Each number is 128 + 32 x the weight over the matrix's rms, rounded and kept within 0 to 255. Layers, rows and columns count from 0. Numbers have three digits each.

# layer 5 MLP up, 3328x832, rms 0.023, rows 2308-2414, columns 256-319
098119112112164152113120176170122080099149078139160128095099109108105102074111135087164108108144080118129245066131110140158102095169127187084151176152164169109128135045154121141129109067151126
159131128143117100096099081174150162114098157170118144106103060155132142134144107127132138142105174113112134126208140103057187156110129159140117115157153069097165154106161122132120124118113175
117089159176151134117138098092112134119143105128148123107090148148113113128091111127150078060141162104140115120122103130160092080175135154125119109108117197116105097073079149116105104150122145
141161058105162146112149117156165111133071134133148171096105100093112110154103094104162091099110076121120167094142152125162183132080152117132179109154131121090163128092158135112101142130125095
135115092133145140159152069171166128155133152221181117170156124146096122103152080130149197172140156129137112165195125113129148122096124128122158108169120088181184159084167069122076123169213105
063137145120161101208116169154117096092098100102118173142129118085130142133135131126213102109127135085110134103141140137184103131100212057118192164108135142111158205171090094121178126125183080
134146110070161148161085169084122131101138144186123139145121116111129115100083123103117164086121106149126172148168124149146117099144081127122107140109118160122124168111120137127119141144099100
122162114114110146142138160112104190138161088180120119102093121100122117169146066094134056119171118093153135132131154116060153122139122140084130119120100139151116137091093132140121142151122136
157136089159177137231150155163161170127137177141148087119157082135188138178127140109126167183071113138105086106146171171202201088137190169106148126147151146102085109123202153147066127110121120
129106060079082186139154111125138201185075127171127176101083150173127088143113111088139159122122114152163097122116166104146132083130122070135165130144089144111160086096090142142141160147122116
149110122198115134183143179070156150127102146169156099140104147098190073170109157116134091139154081109163156117100136068118155129166161157103156148174106179078093102132127102173052136142061091
126127124101135158131013064109118060149150113151178100141124055143137087134075128199120127134139146135088136156144126131137120135122117108162145162122148157111141067119151166048145149155135091
098076134115124177141092101140104138176154093122164147155147058140130097123129100075090147186086119106085104126159148137130191124110176110076115105178105113199124161089087122183160145117076079
154143107162164078088109156093109117117119136107103128104127152086179171113209155084199118108076086159146123142107146121205089121188111051139098108165142114158144125135159086141126111114119143
156090110078102123092134077121131195079091134090169126136160142095140119181142068066118142106099087109151109144107129106147141112183110119142145080102090142120143140115130162153104147138093138
172088150136127139097088120159079153175081123148080167160102144140146120135148122095066169124060139136161139140124112050172158161104085106117134079127168170149185080113113119165123167140116145
118101173070139130147106142155130105101140138116096142138163113096123152135161134073136076072098116132105104104134144089166155154135103181154130173122167127119175141151111094166172123121103133
128125119184092128167166132102117109080132110077093143125145115108125087121180158114131134087047087106098145137148151137130170163093156130074108092131130161070103132136114154110120115102146097
160121141174127159126131156141101145114131052144046110112085129119095145113127145098102113106154116115150086151085125113183145110072107155132129154086138150139124146159162119178063107139190116
162120100133141138139057061108171150109153082107089165071092128115148115136138113115145148127148202120176104138123147155143098130111125097105069130174111106142165108095104060099170114136126115
133084120129186162186100138089100142135123090100123124111110160167145130112153202173108126188129135132179085069118123084134082157145102118142136127148122121151142192129163167171129138121153126
149162099098093097147148171117140188140178126065104144129090163139155151172104098112194088172127154154113118146137175053149205134134122121086151108203156136110113128081130177130107189114111135
153123191155167154099096076073140132079117118121145161122076134159126125081097075159145192130187072172044103115127184098149119145100153108087201157197120128098150119126136146168122100147117115
096093129141149149151087178101140119157134087175155114086154091151126119107150137139155051126129125145192151152080090162136117143074184118105183099086137107130109057128125124101153092106077135
111099138101127116087150064175145109120078117123041164137043162155132093156141134155125127132132116172114128128142096132136163146110149110117188181116090138154144142148127127200128120182138114
076127114102110090185155148153133162099155129083129104134169094142147106106104106142133085176142138165122167099139116130160126162077107124131132127170109108101105120066067141150091143088185076
131128100127081142127149136159172121180117116117102103138105149085163097125078124106114105161126113162135153141116149172141112153164195172137103143103106066135110132112117170143075133180136143
120083139155100080119113133128104185088107093141127160140174105207119140118099127120154135104104140072093082127121118116144143063125124106144037135106151113153175161142134175199160132118192096
083106095195168176175116072132125135108170138154108099123133130194165087155126144121139079147080080067127135091106160167147149094173144126151112133103129149177153140098084153149154095159102103
168129145096160130140095099203124136083104178120092117157072116143167165152159121095191094125121155096120119119132101140168081124137143098107128119163155204177113083131185158159147125124185133
073179129135145093148129193153140091113143122156093200156119112125087126139116167099102127149116099139164132162143138099169084114137126161130106134109107149154156109131221180122098162089161115
142124098199112144136100136034126127102133104160140142148070173124134092110064167152145136173111122149131148053131135080148121148157129088168101168183167136120121143124121163144109073181139098
120087127116117109176145079138167093182140075091138130077097152204180101107120099182076125192121124141164126105093109082158115175091097131099184079179152157108099130174119127152104097137121094
089089152188093140209142141137109116080097114117138118120149162075115150104095118080125123136139107138120130109093126125164186116151186169142187143157157101105113109135064162160179191165130114
165090138161139115167151119090173086150119147119114185149127160069138123106177128110158157145116189131138175149139133106133113136114169163131151132143117140111128154157155082166167118087104121
124141139092095107202148154147184114105074133193102127148108143104159033145133097097125140100136127048121120109138104119141153081194163162137108048087126224132129072151117101149144119108108142
101161123213130199105137092159094123130122162171135148082088054095163093157133092084114176118129081148181169144157147136135082154162115147110137139114139134143111141145127158139125143109157177
119108087141178140111077133150122128152172143101113143100155084155163193108108179192162125124112128106136213091102153032138176080081075150141145138123107146121104110082127134181116136219090161
149151085122187084115109156158137140068106053111161154100144130113180136206146102053108125070149187125049142090113123121141110125092088106119138115092198113122208127118144116098177148152150182
173136155099109135147083098161143125182118153136115101127093115115123097079168112075157086123086165085075125118073142144202120148076154140136161154141120079182148160132116131158192133167122155
086095125188115128170156195119142166097107132114080113107121027096077079097161097089147080165147054105119095130121132116092129157092148160148097128177156157049097168136142087155114117143159128
145163055172132149107138095094135203172095163071132150123160136137117111212128174149154168143176078153133106038069134163136128101156147074073163144169171105124133141027131108118111120106141092
189127173060123075165080139151096138105139080131128135144175157154165173116102099087129070080131119108091139079119098110146097107141167143166098088108164138182106081155141161085147104195182118
091154100133177103134101178120162126198092141178101128123163135091158090184166085128096081110142131150184114132190155122118109090155104153096125155151114109155131127113122089201126154114161095
085103170173168098164175105095157082135092134153158151184140191097141115161188137105150092129077110113118146081126177102161153081108202150103096123129148145118130112093127130166175123106177107
080082130089189175096148080091159116077152163150152109178091154130156124142159145142179083060176101145095130110108130117178142086102112100147185126119139154103165156135103094122136129200132105
075099183165124178158132158071165087107089169186120137140186065116173080104173085139130132106127085142165126131074085115115179094134170186153122138169141080148154135100113091134163202136167100
069129135161156209068044133120069104139100146124163211097092105137141177179168143144095033192134107125139118169161103141167188164113143120109150101148177112062158122112130132141120093146170106
084156106156175168076119074126157171113118128152140135127144118167092152139145113125124103169070145098056165089177074093103098092134103150094152097096145145157129078101124105158121166110081089
129091144108091103146146062178144108168078052116139110134129118124115133149106082160114086150169115138130093144114136093118112162151160102150098096128144142132086116100139164095118136118109115
161088085095166121166084112128167130097092126151121134128110076132198050147185128130152141067108102135131186186107120113135117075074162145111098134107158158083122144173108155158139117197077107
118201135109133183132112212160112074064178084132185142134077104055108072153177121122162163137072115090100085135147171065095171155080160087126121173131134098114182092162147126129164067131131137
156060105116139106134100098092118122123112122120119142157148132150183144134161102101073121144136130084142126140153112099167140128110140157156138069106143163186142139076183073189165134134147135
095156120175128169078102142152134125086148124103123163188083112151124105120146159162125103159129127163135185107175133112186195048118115123104120131164173084118133110121119121125108130101069106
080155163155150167146047172172144038111143104118111139134128107135129112132149128133131152143117127137153133145157147120146186105138146116135197106111185116093159114137077137197088136099085129
078107183147109167152064103157184116147129121133163094058099139132129140124206142092094127104078211155125175124125175090102126094111109080126176163154138137165162124132154083155167160117081129
172133104162185141128158089164190088115120105105172127164081141072129120098117142119088049150066129157167169107140188114140109126136136070134166071144133124180089155138126146084168117136089127
139137116074213125098158094096091207130090104193112134080147113136102159144101076151255122171058136139164149145137116074131179105128089144153123155092134154089093137093159097139120152158084131
098158186137142122171097129157102165130116116121103125085100089099165104129154142125071112164114062149112148095176131131126112120105191117168116133134090129158134096066098091166132076134143102
143121144077157155172069120123160115074141182157112178108118125080128111120168100138123169134142154126164140155129093110141146149122164127130108145198185158179154136138111109152109107088137125
131157087120134146168136148185140148128090116147120106145121090159132164152097137130141118185138131081139139096147120121148119137152102080113142141106088120155154103086149155166097151204101144
110214170137149175092105109118083158170137095111199167153154152093144148152173137144091102153138158149095121105123164067120132142057179160067130122178113170148165109136162162114141132121170068
159157116119168151137129111117160155134092097140086124107163112106102084140158131159145101129146136152119113149183116134147165126186095123164123124169116153084182093146097126130178107171145148
159132118221138141185132117164090090173118105124089146085136082074133116159117121104130168124079076101137118144134135090141200059166152119108145153098161122112113110110128157103164170157122132
066128144139131105122091120158087087080136173116166095143163083098121127160161145064133100163146129167183141104138141075142142073086185118060087177218099135129082184130155112082090110145159133
140131097093131073162122137129118186166097157146126165138126084090075085173148094088092124103176086102145188110142181067146148136133102091162163117163120189139131124077127099118075117153148160
073132110133111143156137113122142109136166118154145128137145081140165050175065134140158142089085108132107097130127108180186145126131100085108081105157139171091126122110097044139128094126102138
090101161142133120118160153129144133109116132113139101136094034121161142124132123070126120127154101056101178153148167182146159059112126132085155159152115110117199135104157125162144144110135136
129121105167100101186178168195128128074138152079091089161123138027095107089107095044148065153071076145108154158153080176188093087128147102047110163129092094155121059132148169146131152117166102
106131167127074130124152111099191127116087175146088208131153101146113109108083102154111052147066121135146094114152131168111161131085171102129102167130089086192127145113148119214165103106197111
128147167131133140164127051136094122108110122152161134134086166172100139136147081137109115118147139148152106101162169105204138168141115167063100112161123168112113131126178154145120160088104152
129157129152108106125137157110169130088135101156138158093099117098125152210135125116138096091098097126103149089120105090175123090123159159179094106104184160147077174078156130151104120140198066
063137103124135106121150119162172165072094121127147130122127188192119131089141082159178119083089088126127140090139099145128108152150161120133189145121173169124109099137125070116145177191189128
116118153093097160142100098170131139158097135118106126161117124120109131108120100151122134106111136125132142160161177086117165172159175160090086108106099193164115109078157060173112163115127154
092104122172152196136117145147138086075122138128116103173124156109101130104121143077143130160191124112113200170138112136129150163124118067058068088097155152097126048085141135144095121124054090
098123135121134120171158163130083182056113139135138093136113154112139153169129124122089109180145181149129182146102080100145134114085140132146088074134100125151077121084096165211098122172089089
181151103094164153095128109110095133143127117108062198103126168119169068111088096124101119134129059096104147030105098128178126054138116115117140193149148070198162088092038166163142190155108109
139138165113128105119119099144174150154150149145135159113107113120129137123125110144116151124134102128140070160125188096094149140197154151115092141147121095140169129078162141102175127115156156
174129133192157132119100141128111146094161092124103117096141144127133168142107146151103106090085150140079159064127123126124164106102065131155172088169118161148123151116099113123128169161165123
067182118146157164163058125136138087185190137147169206153124101108121173148064140099109175120133195062172146095122137116144219155136120069104174099132083132138132139129150158124091158173106058
134103159118161158152130094096183113133104128205127168092061186094161125078109086115112081114094114090149154131116101128155106085106127131117105149110146116101106114145114093162208140133109101
119102119093117089158088129107161171174153143142061141138161151132120132108125108107121139126146182125085155092088148118154134126064184142147137076139126130137156135116161065205148081127114181
137168151157120121080169166085103122158132132134110183143157174150159144138152087123159090144092084150131158120114106050156155113130129171154118075154163114150121100080126121125126107172202099
179131141116126129106112131131175139146057177170134145131075166140166113113143112175130071208139090056096100168183091100119169079049146161088084126117223121146197188110106043125180151138168154
127149117123067133165137185111103158089152125134132121147058105107170091160106159080081130167171083156125214114148116081107167108149168169152167159157132150091095149075162119198141172130138177
152102169173134182160115143118154092101156155093085119115096117111144164134167197085143037121073130156148152097186134163122149088132097112110157148182157157142166067085137165163089119164083123
129123119159124119208120107176105095147135176135098093073100090091149120108124181156151133103112154110115112189178169126116196136078199142097066125120128187112173127114115139190133124114113099
153117109134147112159096100166157136110175123092114129155110081133167177077129139072117122065103106111109125155107130111138135086208092172132095144123120140083142147131156123084124133119113090
105128094162144176083097174104108172147120141198104199119133138128153131129123093160173131072143098147116099155102093111125152129057186146109069179099186146115087163104128165074155121190119130
100120098191113185116146141137111187119121121116158185119084115167117079178123094109096075104097091107159132159127158076102125161176172130123079097118157176188137157086104084106124122091131156
134140190128101070110058166141122154152200074166107120161072050178143113169079155064218143087108102090074094163106135149165133084082186141096158121109148126083184148111143150150125109165145137
126151133098136148142156174123154151110071137101094130141170095131159096106122131126143146129144154178164095161150156056107099107154128133148173124141126198094128077105076109213150143136091092
121073136133103120158090131205126084096139096203095139172124045140121106137132140144113188115111128129101133097097195106163120064141166133100137104163089176138110081152164098148166142133104120
104075155110140137180124114176102171119102126165142140175135167163132125168158110118132079153092071081110120093098160070090139086085141138162174133132122076077111070106139092191166138132163088
102087158102183130133139189128067104164142064102160076153126056110139106164114129137181130120078094160088219062138161081106138148163160126101127073217109158087063148126099129107118126140131120
185114141119052134144108163076135133128160202117139134144128034135132092167112142131142135111133055152134081097117159090171078139097079152125106078150090110165166150077168168129146145143089122
076171082120133121081079121155127199064112068150129191181139165201193098064100110133118099104061096122178139106157174086117119102186156119158111156138117200149166080074113134112097126081110059
161150144135146113179121114060172177168146140110159103154185112074118158102088175125169093124125082133139156117124133135102152148157179151102138122155110139081119065117130134136153130154086161
140129074160126115093078077113126158131101095196189142185152139119085104134074086109100158179080142088107143145172134157126162122194120139118128115151152141173159130141089140103134145138148117
128141180090139118200119135136159166153120092102104158150132147092083090163143158145088120077123084138069163129105159089099154099166107149110060153149200185123149075129120147153128112095163135
138130116102088160144158074103087173159149126152197127177130146109135158154115137152128135116144139179109145162063165176080135116062130153092165096176127151071171160110146119139164106138081126
095090168126156137135105056110133182152133151123174130130085178132109125181147134121156134094097138158117131087118106157128154140090100168077146144086151167165147110078160130154055140171172105
137107107147115119211069135169124147115142087147175077079119116129078168134128086131114132102086129103126101156097131109104118115131144151144131097075175179165109087116100115120119169123137161
131097132142134142055104121162058162091163101068108166107118145118138148098102079060132090174208138197103187145076138125129101135109108129128153145100137129135112122166199134138167137100102145
127123152089112120085124164093159090109147101168071121125146130143167120137103088124167135102124161090149142123113085100151145154163072132123066173171179102129137140105106113143126089175069093
116103132110120104118138085137149122114157156146132121098111132141114133111166146113106093153142141069142158113142100136128083134129138071140118116112100144145140102076149151151147111135110101
111124126184142152158158143131135221156118064091115133114182077093163108112144143185123107179115113104109100132126080106140129112107159098128123155136146151152125170151075113122141109160113163
# layer 5 MLP down (transposed), 3328x832, rms 0.0181, rows 2308-2414, columns 256-319
097154094178149110143144119127085176141194093147155117143134145138154116120159110152175084144086090197093132056115110142136112112168114111082097174117133141111146073147109194157156062099160182
092071161113155140138156157071165110154126129117094127141132169099113121128155095097146054114111098126135106126144110142194138120171127136144163140109099168159102108125113141115143142093090137
073186126083125108124156134188115136157071128119165131142218108140185096113123089127065128137149123116143138135123161115127146086068109097145125148130097072156158133154161142125157116141167184
129166131089124139164103129113144137153141103085118169135128136175119117188131115146107106112080123131132097187146168123096172145125097144207192169135156076113162127083105176128075146133117090
137161151077137125142116079138092065158091109130166142115163154122140100164145070124099103191094133166138132179176091150060149222180108115138166115160169093145074140107158066083104117170076114
186123158178133131058141108082171161128158124143125123071111166188081123195100142180078160156166130148167143150071120128144124108132097122147111107154145101186172094043203176145108142147087133
126123124149132096155100168147141174192155152167100141106100102149119112131144163105177097107121137148134157188128146137115103146131106132160137130150128115158091080157113068106081154090144138
147119167152146120114129167125128175160181119137123125127149149148144130105138206179108126129115096096144127112124093131178137147069077118175099100113139205182177166144160189107144090092178169
118130080146131127104201120110112148121138093107145161093126130093130141118088115130110072162139133161084184116108125152141144144111125189116108084112113098112083131142145132082127127152052117
188094151103153095101116157117145153129093113109149167072143156136101174121134138115160100104111185133094136158088096139148096176097109122144086119166132149140132097164150159158106097129165088
086167124196064098154068123179123106067099098146111068085129124087094144125097120109164139143065166181102214172129140114122132074172171180139134096153145167121128121080139123115073152122132032
094148121122191092115156149178121092158092088167138113144128063064145157141080148100165131098169084128116144132054119087145063100068146130072128100138087155143179154146089094069137184138138207
084084096123119143104149101096146105115056109082109120127120126166220149170159122152163075069134125130162123117150168139071132159110136174127175057083062135128109099081166140143131180118114160
117186081210156083125127108121138133106075127172148125113131094129148188139184161164195121148075117175142110236101039134127198099060152132147122177160178188140171057117163135138191125137141107
104137133118195143133105116127111143137134132144055135109188112159124145159155159185110035092123117107149179131080121179119142157107102114164142108118120152119129103140157146119151126094141050
188146095079085077103091079098132127141112163178078147150185109116110133150182115120115142134153131114112123174158106140140142096159143155151122076132103135151119137169086175147071144110081086
144129094134117128120118151156121173164122152110153119167117164152135115108101102172109170089097117150116120103165162114170138141116136105086068166199092133147102141136118108095114114086138109
118139068138164078130122158200094075153090121079152101096106148134200131063153053116158146037085197165155124136202141099136171109101200121103068109126140167120179149183133175088127159081178183
170142118098054127124149211186125125082132104120109134133188168160152163140169140136143151120102146098140124129085098077185146099103118099071130136062162086128110120121085122118144074183139150
182118140133119091119094171183188113111132106130107132108148148140046168147088148127055131098064180135115130150152161163092121130105172137139110091073161151173115134080083146134117088196162163
134094121086130124128120125141143182121194158164090088128101150116160075123133068062101125149093096134178167147162090171131180132137109072102145114114126152107109131136146101142153138059120186
075160144136124117149123126110180084163140133087096173158082106145103197119187116099104166132078204172164149162125114086105114054074093149087140092094122107085115134148150114068111107133116127
158179131143175135136187131178158185138110157211149107150106153067124106106124126123160087086128118073164115067131195105105130157109124168111121154156138149097175103159066138133192104111095093
138068114076139087080152130047101161126177130185137121217145145064098154135128155160095102114141130186093159148177046157146160177089124098142160105138154134102162132128116153141105194101105120
194185079139103151093138137141103101136155092122176137108168164153181134151131142101075072163118058096139145140130181130135152072122087197149058102144182104074124102125137171053146119103052163
133140210154132137163119124153093197111100208142116079150138119150131091197092100083114122178176123075090119151153142194121127145164135100105160120077182214137164127165164111112124129121080157
087137192203151129144118129131180065165127168176123124147127112141141134116095124128161120104067146077089112127130107122150111172087122121134078154182041174104115152102075096112160102091157105
107090188112104131107096114142158109121136179145137134097098084181028140142086147165062177094196138082133178188127108121164137131162141157144174159174128118142149120198172175072148101149144130
138140138095122119122180137159130113125104120123175135126164145123134114052077154112093105143118148175133145117107086121147125100139165135102083113188102139216100092125146111141168169121111150
140132111133082078156140125151152139137182151081097150115152127128127118122124084151140142135118118158121093183135160112123107170039161146133154100124140140119128146126059127137176144143141173
127119154111140098161123129105147076125111134144125096145114205167106136108116149129125106139077126122086082127150168156097184134130127123094103133154083117121119146117052110085135127138106116
161092166036135083178150111113111099148108182135140114102126149090194103113200114129106154089104186155186102160152193082129161127103140140108084131066180120066169145151096131158139099110092170
205097127116140076079142159098205133162075121094111125095132099112081141141142106116178140145137092116084157137161115168055093160106116110135097186082125177095132094128150134133074055191141152
125120067160141123130102152109136127152111121145161120117137142136115148102080066106138125147144135105135152181149121152120135103123105051122114174135121109170112102135149114138123143154157133
133081163149199139101078116108081153121143176118181067218155197117107162184134130104106114118135127190075149132140038119157111118153085138093120155103177113065176098061119106162145158070141161
141106118125143149141082109131042097094114121131129134123154116081096130134141099140157149123095137175178162132119141185150112212125080093121137106148137114164089171170162098178113140075125120
112145131139086101149125148102032092098126120129102142211154142133162156162124136089117129128182156109140074117107108104116108132125151148130114169149084148093146110116112090165191087144147110
146124109140130124084101120214117143111099160164148056109069135199125102124114137142119122092109163161129129167161131078127123117153089148134072097051112102130122080091175116139156142140103094
139169124123122118150121126123145173084131166180089141151093116161094111155090117159152126139164122080149058132110121154170055154156123140073126072071167160107129160137176156149130120180114147
148150097182084129164105151185146124076158143127135092104164142139171152099179135094166146130081099116091092128097140109117098148196088145119066092141155147141074163149135190107144109143124101
106112094109126110066108085121117027170179106137104122120107167115145163084082145153108129138114063112160138111116122155084112136112098186118097107097123169088120105139054215153139139109186175
130138098110147105107104155103102127159169125000123164154102132130120094139152160115115120082093116094148081123104124125152117145137108072135137138081107090109126101132121152144176145126162169
105163101154072149138093137155080123113097139162111101155087118086141075126105106130140194151127111095081058185126151132116132138111092091147093163134117150082119177114169173143173150102098174
126155136152137134131164122163126120108135135141099095148092155111078142126136130147124111059099098118124098108102116155148121126170149096124112117091176074145134131114113104155137154149155083
137150115107158167110140082117086118163125179142080124071114145145096119119121070231164157152102109147188139165121126083122079098163112142137085092199162144141136091139143136104113093172082080
105086181076146208136154131093073150176161093160130107102155096164107137148134135090079143100100116110117173123057075156145146143084133135178140146216149130105129149120146085137159132126084091
109104129211131142113166118139069168140175174167117158160081071126165074154154133079085128159194168119138182152139168094193149118082134098147047166088107105220129135077215126170143123098099154
128191103129161098159126077124113169181103118109114111151138069109134146083190149188090097142086166089125146146120106134127123160151069097104168126076101075142096090176144151140134223107079137
122141137099149136097128124063077208103115186114098093144156146093124083102125174086215156167129154113083150168122114171131137076142136106192098181126125130126126126089178114177092161094173085
141161078153160145144111083121100156154115095192145175059157114112113161145160106126147087139084161116138139142108142111086128101107109148089048145149131171158145112142145109100103084114118181
123100162183158144137151155131100100148157159137118141063111153128103075066086195120106113172126151047167071150174128127156092163161131097182075160118093049119196118147183144136184098117131136
155080119097203108153122151161082098161112134045168104085105154111133133108126164203188135165070139126161111087080070114069145133127130099154116163095151123141114163085108095088221104144217127
137123129131095080094128108147187117108142111180112148141039091098108215091142132125143123153146129163121134142101158129153101102081099125124144096100092070142122104079154109125145128128076103
121164124166123137064134103149121144170148107134135111141140098116130088092090131140137110153167137066114096086119137121160139183121197138115142122122102146094136115165157121125163142093197204
091094109166138076141147149146045172098100113163092158182196112132117131097140094141157118097156142105120160131155068176075158139099073125129149124112093122135102119114137133127143162147132088
119127173148137112142067125159224150117143145149136129133145176105162090103096152059132121108189199181155105114154106166116139036075128130138123183131137187123118105135136151122127116098139102
134157139129130166135164177133104100178150119099122134120083130181095101136140112166141181124161144107132108120166101086069126123141139081141158182143138119132146144108219112167110181177140137
102077103142134095110153167147136202200085144148107135050193100213182121143111083108119158128069139135109137087151113099130130114151177130120074124160150044186143147154086156115138098138110175
165077135100167116114137149137122111156112125141066161195085145122116131135117121138172132070172133101128143106130044110144178130178119117081110114129148160132122131158125116155173093096108111
149129163116092106145132136174126164160115159126102145126179103109175105169085137133152177134141152128112116087152133129147177112127115128114159140143125122082163131110106102103128113195176073
149146181134125063107123102082148102141129117166141102143096130135135156117072160178133147168172083201169163159150118160139140111101081138148135159122120083109082135068139094130144125083141076
129120094097133136168139151145105147128111052074089181103103127092125079211119064167161133125128098179207059177145121117160044139087147156167116164134136098171104156093127139125104126106121181
128185134114156070158137106132061095156112117153034106151150095076148136188142079134122145091119136068164076166144146207118171082116117170137084149147070164174118100136096146171071098094139133
158129146111098168183103132186068137195126137115128138142184111151176071197088124164143125176149137118129174091148165083206149126130123224107110147175164130143124169116108115116151119148128144
086174065128114179107145138097087108135206105146119123050049136147108141115155124137126124162136136107159111114129094096141124142097079141103061126093152084118091075133136191116116124122087211
124088086136134027131082156139132097159159167120152131100168132105132113099109118094169120162140099130124222134093183156069151121118088095159089123130104111130148157144116072102122108111094144
097139124118151079152178116122193106116138157101120149083177108147097187104150164097144081168107084190042046127107131143115159132129099069111076181094083063095141124137093133083210078160175101
123095155126119074138092083114058116122114147167151096110113166119134096103119109143154056100159053119182159106130121140141123155139112115112090055102108113101124119102153081117160098092102152
111123097101113128125172069130097103105114093117188054128170092143059122142080181202099132155112143113084094118130051138098085144114224148119192181080141092078132114119124163095037193155084103
091067146156128161151135170186123112154080128149120139119130134068050098152080147157167135098151141132143045107074068069140120089095151107146156144092170176105209150108178092149204125127092151
091133167151188146111105156063123101173102174163103114128078180138135089145156152106114145120054126091138107086105216101079128104106117149047154139160156115116150112122157107154157178073080084
204121069143105136152151179143134134115111120111159122136174154138127094145091099116136136128129201142047122144185150162068144160145128087145160153156079137151156112129155122116111112104140103
175160162132129132150164113114068112126149145105192149108130143104119062046115074150143033132138139120143168139109196134209146152136121112136148156086108143111139114178075052179107183168120151
151196083109076105169147200124094167183134154131192114103132135111148104136197138157179097120104097193125092126111103130166103141080125011063132085183081075125144122117166157118089185128092117
157159029175104175139133134126101060113119156136191069189109150082149174063207144064134051155121143161134091174124137134133162156067177119124103145139156131143085153111133096092130086157049091
097130068110083097120082122123171105127127131135091102161163164172158137168130063126115105115102136106152121112164127164083146091168169124053126125097148121109086172180149129120143100106114150
132130128151130098115187094134083125137177115110142189064142160117149115135097082126129147158126111139102156149129117117118148061107119160145106156123077093133102112150123099105166166130125116
181175113116128134108118166112159201136149171180123177141118128102141094139160150179148023145140175129131075117150166121146135150117132147071097129162141188157113130157101050104162071188166076
059115205099069064166121115122125137131134113210138113130091083093168131111131124179131125162156117153149151170108118122112104130108197117174096143117133165128182113147169150140104100120122100
123133122130142091080119158136165112110141167148067120110141167143080096184124132118131088104113180092118137114145108127134126164144131163130179099186158103118100106116089155123145111093074126
148109104105159109185120176168135100132146049193020114118151105065126115160156107180114143099166113128151115103123053126120118157095110094122145139116119097126128163118135131167180135100181184
136108193159149101071149120141125154099120138136096154114101153142096100170111169152172109066116121107089117161175143178144141084149146131152169143169143162102151119081046105194150097130153165
128114111070193124138087127093111117125077136122170159129171135153137167126119108149154132177072092171136108172087119115097127137099113108143142138172122042095076104174183078137192122072083152
126087110071072131104160102178131116124111185202191093023102119157174148135133075144145127109107075052080175115151069069094113106140113146115127076105122090117155135161140083106176134177121190
144126122187181027128150118117173072149129075112159100131124127090139106116199150059157129086100095146117139132163123088103136150132038132142087170101167064134069139142082137127119110170091106
147132078108110158130103183138141144123170169109139110185085112075133104128170167136173169152109101157157143166134070173171092074088076122100153071110153138162134152186148135154143119121098100
157063126129093164140110085138148133152130078141126108163155120158083109178153142132141103173185110171105154151107082127115098168129128116172162162110097160134131138122125068172134075164125084
165115164135151077110142124087117173119133104141080154165158155091081130162166171116198144167187104161154153131087123145125180185102134125106132123045137168191082167098147176107149170169067111
130128108144113142139113076111115093103110159116105151115084172156170167161131113142092166189153096155156135151146182107133103138148148128133087166087115125161115129119084181155112118130125165
095123127126133121147115172163108108162145131120138127120081126072101136053082157174071154133157135169132113143120120113072128143135081164175105146149105124102102160118112127139133096162132110
132154172184079102094145121154126104093111169135082124111090103203161111095144117105103151137098118146122126151120147177118143136131127148113108165180131138064147102140124136111173095145175148
102099129146086037118058104184092148113168137170140099147146099111132094081083105114152059158082070151119106115138133147088121118219094074150131082134142113168137126179117161090113150154120187
159122128176110084123133181137186129132138143155165129090115143132152144163110114087169176099097186108167099151081175139106136142094129149063055164109142101102100109159136149119151131094071127
119114160124138149194092112070126128157157137049190076146129138083121139165132106100123122105089142118098158077112089170141077131111168184078156138149176106088070131113117092117130080124173146
116123160103081096100165106141140117109141177134114115099104110130076127176110159165105142118106167098084124173127142093129115167130102193177082107177135087191131100029143107134153095160054200
188155097196178089125102128129188138170160131171134173044134150153147040110169073176124095118136092137136125115135178145131146167203152162133128125120056088174093121109198127113100102137118099
097172094130148132144134111124084141087145135144114055166148087099156168101082125073137092139143073097086134155115204138097129147142119085192147129178088122136147110144114069137114108132124146
135097158166131102076150179113134133087127110131072148119165099151115180126115095156092182146158116085072136141176130157150070121119117160141219104170127163134100106066109050190176115141149164
171133140093108169134128152169110130160093153084110129152131115113149138141121175085156111057162116094158134115128125103145148138097142053145099096145138191104144120157102118117139150148141113
140101157101104122128129147125142111118116164142142050075174126087151126122123112123172125094160125140144129139183091211169087153156116129152118144131073078190116116113141099154147078068140173
157102120105099122135146130143152102148139059085103167069126139143171108126169168227161175186144107110173147202120131086151160218105138123170135212162137085152134122132191128135162120163114180
149128149076152144108152126128140069104152166117162089116168136124101109152098155169123127091125090120096174068111120087115137161134161102121111172192127145093112172110145118127126136106117166
073091158131113097148082135098127184172124165149149131135087139165130144144111142153139153082166169161100173146137066134124134093215118125127124134201148126118131064114124137132114143155049113
123199101131082159167158088073188087171109095104209163151134133136137181131138121155138085127091071059104082104151116167145147067102241123135107107178147188097147151112076124160100152109181138
189134162077146109118146094167082117116099123161140120162147141126159113156158211121120117143100131135119129073138116108139165120122156118146160073074070147050147104169121150060166147083154167
103099129135146163162185113119089162221094120149177108166158133118170128081149076170180145143105155190119128157126085141142145145159101150087097122125121169134093128138089118132125105147134110
105113161142107097180130151139098140122127172178169165073103098087155115098098103099152065169185127111162148087178092096097125141075096074141104083166092149069128189073149197146084135133147191